config.yaml
n_layer: 15
d_model: 320
n_head: 5
n_kv_head: 5
head_dim: 64
d_mlp: 1280
vocab_size: 8192
activation: "tanh_gelu"
norm: "layernorm"
norm_place: "pre"
norm_eps: 1e-05
positions: "learned"
qk_norm: false
attn_scale: 0.125
bias: "all"
tie_embeddings: true
parallel_block: false
init: "uniform"
init_std_qkv: 0.0273
init_std_o: 0.0339
init_std_up: 0.039
init_std_down: 0.039
optimizer: "muon_variant"
lr: 0.0119
beta1: 0.95
weight_decay: 0.0
lr_head: 0.00539
warmup_steps: 200
schedule: "wsd"
decay_fraction: 1.0
decay_shape: "linear"
final_lr_fraction: 0.0
batch_tokens: 65536
seq_len: 384
doc_mask: true
train_tokens: 495200000
steps: 7557
dataset: "wikipedia_en"
Each number is 500 + 40 x the weight over its row's rms, rounded and kept within 0 to 999. Layers, rows and columns count from 0. Numbers have three digits each. The size before them is the row's rms in percent of the matrix's.

# layer 8 attention query, 320x320, rms 0.0273, rows 0-49, columns 256-319
102:506477550478461519469526546424504508486514628536497492445483549468501498466489489579477516427489475543446527562414431628472480489483524487493526530482466549466484503491508520521459456475464559
097:510486412536570520477556517506462510460520506462486527497492528548498500478524520415509514520534483498483551624476533478459439549475479478491436472534467462497542405546527555509538449388478473
092:478506492437523475548541504464446469507541503638478532501480499476500462508543428546531524468532491551465486434441510506481490532432544522500508514517469493434418528450472458556522499495556476
103:500508577530454516512529488458458532438543549491493520524509498515496499466464460530566480451626522469523466419547557542542473508503472468575485495489462457421452510514485553554533507603501541
096:470470489491426473544540477434536560507528427587583560533458512540445469530538542480586519527511478478556562468456493497472550451479508528552452511607502454451580520507518469470458464462511512
095:476497481461472577558549479437507547542523489520490548517486522473514557519509539455533494536558520462511449425543492455497527501503554481511465512504508495560466549506541474509490494541572449
093:451515509555525473513529552585495465512506503497555510512459525401536519541466504466521462455511459543432544477467437469525509541507430588481531449503471459568508529521494509436502469484550485
104:477551485372452479515524463478538496463545499493476546450502456534509427540486493433484485557425486514595511517450515474500498529556553488536549459510532512517519460363539503487401512521507482
091:564518529559470528485434575507512442537559464538483605525517446480543520513501473490505479498546592527512415473432429512513440466543557492458467588531453512536576495509491524420509511522447479
094:456494542481609532438508508495462451410459435531489496529518476515596454456504540578440417509483473487455450475506504552543516486425498561466426454521529419473447472499465549513505483541485464
100:485438546532514553449557518539450511579448403583503480468506481512492497556474499498478483519513495543563470558523541513546445500541565475548480513474465454517435551533571522461525457415497501
093:476584463492584461478508435517432479523419502514514485450429525565553511483472541492523516424481559462556490533494585434566472497468494478532510485492538464495447514553469476539545534513444511
099:515505469500542439547469533497436533490515568525498483476561500463520428526468452474505551428512529544459530559541561486518478436472458557466478469543453559624535462543494511518483496487474565
097:468457495499540552493492501464504477506484459517566543539506536510523556460430470444517487530488509498534468531538504459539462606542536516454448471441517581469449537445453497509517531501507545
100:450526519504546506488505481515498457526488458498533607492534520526547512498499528511584539537485549499589435514529378482511514561583551442547493524493512482494453481506467514454474565452513572
098:462515532413462536510522495569447434544494471512447486521488456600553503457439492495454481472512513525552459494547526486511440531465535569549461499561498480444468474530463502491503466485503483
101:499547548480492542481480537494475478509561482464480467550478507518449486540445440504535419496494534580540462497465482497494517529556565539540483470572510496449569478599400527479495453493513508
107:438478501505458548450506517469544483554520490481511434517538453430484520500481494529481519500576493439509525428545494522579448462492440518520539515489480462450557538521457481457527577391451520
101:452482486459430473512488504521468509502464503505581524473525473488487494548475544435504468502564508446532462477494456534495456483510487456483484475549480511496491500505499507499528501511496480
099:445461511492485549507465494436448510483491512488535549507515482508434495506472416525491554546540504476515484572459563484481565506486570496606443525483524458565524508503536468445416607523520577
097:469519469445470457428569448510604489521498561460466533533551471523531557530529476504557467510480540522471563465464489521555540495485460560538509520493490506508503475495466471548542490542445553
096:564450548473542473397526529541462583460504533469529538412455469505505480558476450533552519472500483456535432491499498508484507521516511568505522504482444516553419444490494502449523506479496477
099:466573430477442501517445507488490521546578531494425436560429469414528470481512540508505512510488428503545396521480542523511524413473523469442537532509632449501546557567472510475448509509522489
095:548509487466454540497444480472465506532491581435479484587483532511539460489444494476481494439448438566584538502483463524521495484571540500528489462487527536501548522502484433445541483496529555
097:549435502529487490557478555485467523509509541456507483540471472495543621518515502487482502548515595418479411501447540531483547418476535514486501479434425519516473499500575523513455568520535494
097:491565456452529483553474487531435521473506486450579481442499504511500437572493491487510456462426496492473524519557522458495564464509475418534473490444469579593560506487489489469611546451471523
101:503458519487503525481494539564473533439488433530474500538576469535504501576455478501451481516528478558499561486597493508506521485579460546447502517590540488436501479499544509500490518522522478
098:562453558474442499503551589585422473456525501526498496496485421519473492441492516502526537482466427543490472442479496449544489524480501534486528467481382510535541505446414476516505535491526503
102:480548526489463475441495451485436466437448429477541516502543503528492451471526506450415532464543500484551518506503446461485469502491474502481496504484512453518536472475466490405518521565551486
093:554499572514485534452467515463513528523522529474431535488469414525478460576515539443484537511545487522474530454471563482513511449536616497529491532473497587519515551518514548504584472514493446
100:496535473483499552590520480471453424536498561507495498541494496503467557446473491477514535418474487464465564496454507450634491426491533491494488521519582442410519513475503517463431576521571529
093:487515580537496541489517499512561545482486479521495627481499531503569559487486492488425529533535509501517467506430503553545452482446498412578527438525428461499443453541525464587495511463487520
098:535443525460463456522503513552431477446479425504518477463444521562495571522477460568420499471523575508503484509462549480488520499497517538459493537476529474489567460504525542545569442539502519
105:479479514446540526467505518514499509507490464472439509441480488534426447463409536540500451570394491534486503534440440475470534569442533544520417477535426494532492535527510557555539467427543476
100:525448549477408457450435530485515503561443550489490528490509576556502516512486561539507550491503504547485465441568505613452509451558453457463515536526540451529513482522475551451492563515572500
097:572474512500567510446502524479527574495561484469548452523484505443497512498547453483500494510523489450500484505489551511509536561538539537516455543501514489425471505534483524477493574481480435
094:344567437534474468535547426474458490497497482453492473523481478479541490435550485532493421549452504469461479524486494538566476535504533462550515476488461473507516521457546484470451540470499457
096:491581531518532521500554548429576487550493526532566502477472466510495469568583524502435495475517555469499536486506500503532463495520527572546570493407439515499479471492509557459548452505518500
096:470526567481526459508489546506542488479439459523525451504566566407502441483453500479583446468500472504468526504484585536513475443449555514496493489375574505521535475537541468489468486565466495
103:541514466508503450529486522544494516494446518505564540544467490481497484458550553516505468505465493583479537448491485519508493491503581549517508465461559503473525510582567492507442512493437546
093:445540537521502425457528507490483514490478561472542544450478576489453511524518445487522514540512493465480530464382556527546519518434540510495589470434490551523515511492510436476537458593493495
104:526608473496514512551433521537497565421496471549492505506513546527487523464460495425520525456551503459449508495499505507546526432519495537502531447517529481407489479535470484467448499438483507
100:521465462458502545474467477505505461484462463526507516477489488576482515532495477464494621513451504509499436455445456484534483504505454477483490463502532542443520485518525473414475508581516498
094:510481456477509517459473444478573452515486507514574487478508543530478486444524544475528505429550480513492526572504501486521509467524587475449433521513494412457502499513540465470476462453507531
099:539483559524518527530455486443505475471538479445531534482460460536583530458504533464546482562473460455549513525462561561492486531462493499477514546497429437486537554498472526533579521504478480
097:469522494490541486483471503468549552475524553485564474531559436538477419553517536505501467495479447516450508517536503569525512499521570438480476477589578479490487505505489504434526534559472494
096:478503468457549513463519515545440499464478527503522487446457553516456443487559526484463567533453458448430496502519545560495494508500491458483490496514505511529537446461475493500479531549593399
103:554498517493453507533466642462509502441500489506454569494507462539561444505537470594490531475450529483443484445483504541527502471539507497534457476500447452480511540499506488468440451513507478
096:471470480505455510447420480545430488523566481518462517481604534528528555556512535519382472536455575499554507483429488467526548477485472460482463539474485597507482470489431484501496474483500452
097:520539592559472457541537519538444536549520509521490504553484518495448547475513545540433505461500436500460527481490488461486500518420549518543542473532390574500460500484558497487496488499479486
# layer 8 attention key, 320x320, rms 0.0273, rows 0-49, columns 256-319
100:526569463440556518437511623478517546524500517554447453444502480542472413511498525473497530433548531489562465550440519534411494535468561521478446544502542576445513475483481498497526495518523560
095:500450416535599503419522458382540470491517551486499554479506566563485481477521540460578516527467531440442544545506495445430447589448528451532473469462450466436506469518528519495528539406476550
097:535508464437507548500555492491447489510525411619402524541480462512436516457433439510470538462438452470531541427423480511439470521515530545464580496545508477483524508535506508509546485525544496
100:486502528465457500466519534542483517500558511557481505511486588526537480504467500575523504517495517470503430363420478501540480451509513525526488551537482438421505489546509505540468422592549450
091:493607430474442517522545498505511521462483494384541548586470511510490503551494456441511580465502496472472497449506465557496465490536505491539466425557525439456525395408464501498496542455506492
098:508561521500465518503420531493479558609482514496491438505505419526520478530484450462558519459497504535504438492413580510480460565514500467463548452502483514515517556521508549508398501545517483
097:506532501548503444532527461518506484532512513470465426496500507430564485482509545547479496525494464514495547573468507555529523488548413544468484534547441402514490536471499570542502519516500554
100:542549441489481503564505411522516530469513459427475553505523386481508569537479528475554521568481456533489574467439418533544485505523510554406528453479458547503447554414554547503449488456520453
094:484492503499498520511428514530459481569490454471442538484499461511514481503428491526468540496448469543474467478530494484501449478555477450465443513521548504496531537542473427521528438472492499
094:474491549543591505408502507459547437524482463545434508496502417550524497512451528589376537500505483544493504536522492449538482533510527542532558598513435400373509536510500475571445422497489495
101:563416491483504602490506510514514498457517429564511506556564515526558519540542424512449544464514493516517501516438523526460479445535575469535502544460544514487524444502562476517511531533503490
091:508496536532519524569468464577439544469464476516528556518489503551525467401483456543533515487514558496549481533559511496583486470490398575502455481499546515449468445455466411546539517490464552
099:491511511443526516548466481513505511472553527543527478552489548503424534493450472498511499479551591483478581544603500479476504439470407548509571520469464586511465495559485497577482478477404499
098:486544495559422520501450437458462469467497479541561533480518481544477517493504435437509513460502453509475520584530520526527510515540553489467596525488481514516548543427475584511483503541535517
104:483501434507495465507545408490547489496533529514536570520531515561484516499504526482484438524466476453509495529488471479399530456537562532552520493532442504517486485476483458501474519469522475
096:469490547542538458497530503491386452503528468478542549559531478474524473398419500529529571507508500538496552533504479508520505486523492493474477515468487539485460585518382470589426489424522470
101:435470528468468485546445493472459533528584508462499496520476476499472462490471497516455414544544519553533522451442570553517508520533492514486476493493490494437509534492424537490531517403498467
107:525498472466490545495448602582510495508537488501463479505489525513483507437526413504482544485534424525479507499521472558535489484428517511519554539484486455488536592553515486475494473434446524
098:533498447508477494458433505495528467456455444517564465476535494445496423538503519486576506505499448443603503557499445484506497513534506558512466486505466510460452491456467470435506558514474549
093:556487499428464540501427557482500544515516507491490542454501465446477469521521500524484458508539550500492478535462451505500486473523541503521479547475517442480498458511594488408492461502561546
098:480514433553521435458504510484493481465516508464492449485532534505477512492506448492469505424538512493526493445521504511471475525455460469504464452576386511539518539524503548505514515516526486
096:518429525424471522470473484545534536547532495475572544485465480523436507527468514525536505503508528553537418451472500467473491487517531445466481555521447492562506507498515528543481484574469433
098:471486472513479484532438509550487426572501481497456457518488499465554526510488474489540488544501475497528442459492504492520515410536551550530533538531545473496529540554544503570452509439518506
097:531474424454498522498522522474440475497492529455557571465476449535495451529474523492529500530468471529541483509570549507559499468495572514503546454468459524540513517508475531437537420513487454
097:508505472503493571563499549495509505518532510515490548500465448486576508436553538453505519381493490526492492429461512514463525530499535534569479495526424500540443542515481469528467529445474495
097:521497478440509508507485483561496576519534509474560466511523514459552445552544464469590531548493476532510538501551502482505607467486495417564525494494490485535514412554513525506504453468430524
100:510429486536559534494529517512417464563523462526538409440494603513492536494496515545522395495511487488444601474482565515544458573505491569486516491484530412433509544451506514568456505488508575
101:557451506512471499519526479494481552505536479512470440561489497480471518489542448559480536499504503430514484442499423429512524500472474447478424431512479508474516485474458567508427603536497471
102:479531506536550522476474432558494551530469478492501453512483507536442531524515517546453541491586473483551551495545529497538460448551521503506525550470515488537511525493495540431534510512584555
090:538445555514509436464525599522480489490473554519443594601542567483549528513470487411532468490568532504522489547424484512515492446453597535523469437473415514547381458473447516468499463400512480
101:461454445504470514547567503451476490521552550583414489450500427515533481464481469511517512484514523509507545565555486523582476455490508523502475565450523516388506518509534558484494462470530460
090:493509520513538468521418448509552506468500472471519532490485512574508557473469487424416536498442520449486491566478522444515542494533490515558527510447473485496539468452470445580491517481597514
100:535450479449604461540474460476490501434533453513494533501470526475512451485563504410446524520519526510485507478497542519483510567436467587464562485445494518515554474472470511564482525586483412
102:588486489484539504482444551475457497506488519501483553448418456566448486511501540534534482496477498437546490505466425476479487529524503580523489438531450452499473454475484456537501469427506461
102:512465561462495562475460502462479505489502531502481557457457530532533517432518511578503525542550541446505389465528497551464498452528483397521504528423491477541476492522466528445561487482573499
093:528468553485551476494455590514514557457444451502518491501466449448465516457548474476568530473512471462540545487537424582498490549500526491459432503517558470468492542456543486449468530502475427
097:496548515533503487509550472547486471518484479526523523503416461510556505504468452528456483456533419579507436531523523455508503516425550493549507494533479475499545515457454532567556511552425511
097:488560519529464541508525579556491427460519518555517602524530499466450502560527428486432495583460572517505496503443500457515465486545484505541544459413460418501501601523448486425522463471580545
098:533516549474525480529519497546554462510512502450530521462461527530588528521508453461477547495504442505479470437581526532534468422559603516510523487444537494491460436491601508453415501460513568
100:513572414522441506519480391503499458490545494488564475441473517506479474445585521471543503553470532554468429507405583485508502551506501484521510472448542450462519503512452502538459486524462467
094:539579584543463487504579541455525522517530512457441567530503487478489535573573440524504501426510578436466525530487532526542449489471538510507527521497535516549493514472530573505463466550515460
104:566547547505495497492462486511505520484464465588468441527464522534479582439532516535471436463492496468379497511549502518464478436483419552440491449529567489476495498495436515507457514447517508
099:569478479526515497521582432479404468435507496532431461488445496470518487496474525485511540474442571462572460472516428561547462504527504456520546470474544494500595473500535493474500564526610515
097:514604447517484500514476516503500509507507479514467506514467458439503500476481582524472502497433450466478552460491525470497539425523575493485451545463514464451594487428525456517495453467421501
097:516551534502503452487533427450550517540507527486582490472536465553454460469522536421512506478545434480570531466461531490538505525513387465477501472448495419517504457447545460558593482559565503
095:436567505510528454471540529559471506479436519420466469487480567446424580499561504463520494452466501448577485522533555424513533478519484489545469447528541495498483459435512511521523499493536521
093:437467564503507463478488524505478492535494443514528450494475577546529515497474533471549529543461469448489493456494539561484532465482504457485531493487522475506462495472441495564458506460537577
101:511468498523532546487459514556541555542480488530504493551409474496559492506543540576504502553489524544525468488490479419472456530527525541525475514409444486485456531512505544506480502560506473
096:488474493545524468377492448573485457491514508484532454435571535485509497491472521530525465493482547552488509506463460560479474521540460521504495564506515547513492511464528511588500386485552502
095:427483472526404492566489492562503474493462514494549554488493528481415514463516540423443592511533519599515494477462516483470461529443609539511501486506473516549435526514532514503424502521485519